config.yaml
d_model: 64
n_head: 1
vocab_size: 5899
norm: "layernorm"
rope_base: 500000.0
bias: "none"
final_lr_fraction: 0.1
doc_mask: true
Each number is 500 + 40 x the weight over its row's rms, rounded and kept within 0 to 999. Layers, rows and columns count from 0. Numbers have three digits each. The size before them is the row's rms in percent of the matrix's.

# layer 3 attention value, 64x64, rms 0.07, rows 0-63, columns 0-63
107:396491489504517519427539542474510582542552426466483515453514555565500489482432477529469528494464557526498439497526517481477488516530475509504478570500507500433482534537470523529419491501526599
115:477501581444502514424522463451513468433482545509515565503473502468508539470527561509466502481579560429477535404504513578464494517472525551501501557512486536574465549506469482503470465513500440
072:518504499508482434475517548447426535458446440562528509496592474437511509547454464509495502457513466563491456508548550530587529508515534504448446512500527539461544535450464483476471475479494591
085:500433498532414526551484426576490454510468426554488521466463510534451524489542493464537495527538487519482480503506559488463489524510479479556598447599504459542516492471411526468488518501518502
103:395500477476561517446534535491484570463457504500528539505528418422602516481507552512514475465513498482538546508494483548552439470536457501467480457512560497579446503482494504469536532485443510
086:475473544522471473476463565527473502564562419530522528434527482529546492487475588486520446484488522535485413488435459497440516478514458505526557509557450524472528471482535524470469475498588569
103:496510592472465524520563570529422489542454467483503491473556425472485415449523503458611512486475489592508519484522473442493480436530514493521496506553537510444496482530466449508490517499479524
094:505478448515523512568445524459442486438480593479489438486477492527496559535495477569524474439512487588517486588473448545494542483468464451497479457540526501531501495468464566522576532541466486
093:518487472565516470515470497436556523482570465489477428433508544547535525535593446497465503476570499532524519507462483448466567523482523519488527464494519426524480501518460433448497524564491412
084:570427492483505445486410507525482423463498518543522528495513485409470530549497507492541575498546490542509495451576559534515501556500532512511494513515495520552464441456454467473483407559514495
094:546473541514511439517531531542530492527542432567529457452498451458563499492549502426513515551467436455572503413529577513512513467491506452467526482456562506489534477530490402509454493488492500
102:478468524451559534474443508441480527479533597551567467538510452483568501524519463525536462586495499514463512472477424533505480499468475527481468439515477462554511519525471547434469464597474514
108:446447481546519537544488422533490478556531489524551434454397478507490555486454431550541493466507546508550507550495514487432563500533468469509542480526463437496499540538481566496529464510495435
110:469493516516529401444525523535487540503497517548605528496515511532534492508575436504517425489476505498511537431540460545545459536416485463497519499544531517474493527420474500536432509458450544
097:448423576424525456566429580573512526498474535477498521530450516487456451527523521476480452507478537484475480487436455510469462547537469504520592521484495551458536445478497499523503494534492567
107:535507542455507538466581479486539561561465494547511484487490419486562485473500453480597494602451449481498498466573516460548453467491484513467432442481520492472500495541520542538450498488484540
084:572550472502482551508514478514514465466547506484468441508545465424506504485467474542572609562496460550547488508496554503515486443529521454492421511478502466469520529509529421462553438541450485
089:447561463481478475471548512480547563481471456516495540505484493551561515539482526481389436515500468414474516535490501520590490511489507551463500458454512479454525499514533532479457552425466581
087:500569525475508461496502529497481521534462441569518534548565483509548477473571501470499389511459463478485521481436441463573520476515512531452515437531518505507528543397515532440504561496536508
079:518438521408451476528449522531564526508490489482506497417451424446569552510492478571574530507482490491595490523519510483480530529582492559518470473471466480456493492459491504488526469532511436
085:551544483538471499498457557503393435472518588460490490511562557510465478506501540479431543465483487468510491470502514596501516493426541477546492547454531567495498469516488415521485511453513462
087:500500468536475356444536503513530460515557497501494546466492525577556555471544520535547502513495489491537524498443495535479506481456499440546532503536493489488498543512571483499412474460410456
089:562472496484524502546494438543557504533530495529455473501439476473500544533525500495470462549468494444525522487456566511494464450503446416425513480531483516549472483423527511560602456580513474
081:546490482543518426582513482475520471469582506534581403534556458488499471544500447534489484514485469542523519503479503483485540469487544428436470557463477480462602538496516456462521492502459518
090:499469496483469460492463523531470473478470459545570572493548448478524484474564518474495505426489474452550527486567494515501531520551502564537531471496508481571480491434402471436487580483527422
087:529448504524416530530407500548422509575523531533514501514533463443538502485466540521572516556487476516483439552428475516447473510529482507551533452527450476501546498496506516429571463503530466
100:502458501547523449552520538457424475495524430551544472556521477476502530505491501468473422445486486527501497545401498565482554409516477404474538490506509543551561558504514498476513483527501525
113:536438516505485463472520556481539547431571472534551532526523495517538491536550443468471546515464477466519470484517522588505479427486421456515518463485504481553520509547441417499469536578444519
103:511505505429413495456534529437533478510533492466424577534528496525503519511489550546563558578532496529416479511441491488504432461503539523521451521512487491463470508503507545445490439545437551
091:437561448498594491464444509515547491520570543508445485448467512523517527520471529567462552499468518480516479450538514455531519531485514502390468525502552462448439455446469555515554511531497532
099:504536530449500495429503546495464425566499476504523575515490454503490559464512568525601473459523510555473505502478426529488491468514527539530469528536500502474404522430499552445510432537475520
098:492481510475582496517516440517574492436499476543549503568474515510419471535543458475457418501514536505457521449506494495505447498491454453440522538541474505555498504398476527509521492569495582
110:522484522499521486454489552434460537557548450532536467438531472490523505524445481484436524472458501520523481472604534489491576521510531557443437548465495498460487506551432470523444476542582524
098:498510542490517567446476510509521538504559511535556481489503452453535456504479402528574596537467512517502452479561480468515512468520454543487471439498461408455498500553462482455518482584476498
099:549471576438394513548571440507613527491479432501503516483483479526495489521548477502500458522542534423507493501434544483465488450551474530508533502496419506493534514461533503491534519496504437
114:567575487555502548468495477515478492561551513508550459457538485503482472532446529487420521449517520432519473523537533537477543496508512565501476562413420480441484463519541448465534476451528455
126:541479566511409471535472524459426457534542548477473496466558481540502448518493587491482483516503510563442509487457451449422519480450545503494511542594439522489535470549504490516502497509563478
107:502498495499452530551484548551491529542421447471462502439495479542472489493519537464548497463511450571505455570552472439490493552545505563547518474505552466436479428488443505495520588451514546
109:501515506519550520455476473455556559447565484538491472518549577517481471538544368527485542546517539529464457441500511461528494510490480491443490486537496453505504540461441480472494491615497526
133:455455534540552463464441523471439529448518573530532495457496475450546520471469581509456539435534513512517467484532482558423545555490478528484525539507504468557532522589442431494501524505493456
094:500528461516561498519487509527594455480626465508550443488505487530499483581530448526506511501530529533531518508459491480509522444536489471478519504488459443461484465460533482414522449593443536
093:623448486534461428542489500470541480518563549536512480494446470582489565567532541494473491508514431489470458546510501562444504479422483472488500515461489459495512458538475488517540525526432501
106:526414487474439445528434571524451516452432520509442555518516517475502509498487534468522538538457426522487433505531529543526457544488481473539516455513563562533548450505454492545457536477518566
105:502527409496542447502468534475542517441461550440444542563546553535487448532491543489465491499487473540455524547515430432565453550484504516501471485491505522538493421478575540520491557473510549
087:533531467487499482448481491476571402474536514463498568559458523477484572482506527541543591476546503449497503503482485541495523501509557541550471516412500478509436515511540498432523452499446422
081:491496446513443540530514449504490530513487542465460452470522538510516466550449451499413528583472502404515527503517604502542489530479535490506485483440489544466537464556536505541437488412524486
095:464483518427514490542522548504466460423434475459497495581527546446449468481518432469533492521505519560525581481453500511552483498551545461546507507499544571519528551492506458488413446531470526
115:560475586467454460508534534456550488458547479534558561573489472517500463515558460468480523485461497430469500485496466512487540402494461515498533461475450467532537523556464469487526564572476444
086:431509520459552566441489493523488595503420541477552520511545457412543444462467526518548454510500525506491492495527438486507421569545472571518460512486465519502496499465552515479501487445530540
127:554475466474494468538464499483529464469574537531553480543523465546533469585524472494476434584456473527469557502482447489530476455447477459481489445553429488543531460470525548481480476585511549
114:508537537520532495480532505492468517496532543509502443426552458501533447514536513477455500524472488549513557405588518460512489493413522473410458538577536486492487476514441423568491526525511524
122:429477510463596420523491538492515493522522564500501467494449470450527514474480513548508553499445487465551523438550515469494534547511558487424471567410582507450511518534462493539495504483455485
096:523552558521445503490512462508440518491483533504486475436582499486566442503537496488463441538493525490514566436458503473526501481444513476472514463619453549516534512465551459550486493473570434
103:408487506470514470489457555496498521488568440545523489487504511490541543498485458558491528500492524504554464494438517531494563504588506517480526513482516449456541597489433470392470475572461512
140:548525471476459484396457521485484545481477600508462559481516522501553562524471509561523547523514489448493424521491513615552457513461459529527453461481482527482464488461539522503496464483440484
084:393442462548536583504484440537515443461519515438538476485461554518459501451506492512527535486544562519525519474512500513411494553500504480592544536508519485566475501562469495476441496466508472
088:520499499445477523479519403468495473466434541524485533524467444400529545468477483534532549544511485457505582483569549484539503520505537533472442453523486477574482554509478539513521462509499404
096:492479442564504497409434467516455567554485513528478521448508529491533576511471523534528480479570519518489423560450506570483456557508442510535521474542465490520443500443541521459511425489482491
112:542553445532495509435519494482518508463549447523479518486529504521549507505519422489499563499463476516543526511541519480574523411491444476477471395572495427559448513507483469496505529584492449
104:417452565444504472499561541549519467498481474516560553521467419472525496469510540504615466517514517512492510481452478537488452453529483471536547504520515524481519498520534541463454463471413588
066:457515466442559546530525501495570508395479491448438468516509526492525487502538471506499447568486503530525555462450506482562448470495478428480473467535542565565507494440551517533467492550519574
084:454489416557518458461500471518532544496582404545532499515554525464543473518407462507444529543467524498520492519481555472540498502547469463466509485513438464512561525515566509455457447498531554
114:525435507508561464531522442494571590509464518521544444460439479499510489505492394513518494479458503487555497523595507434483535537517438504457482476472468466509522501529501523591511551494505436
106:527464467551440505515597431465480488490443470553565524502516419540491509521502485487545474465532460526461510564578525505511491449465474486501486456552490458559501489525453574489509570434448517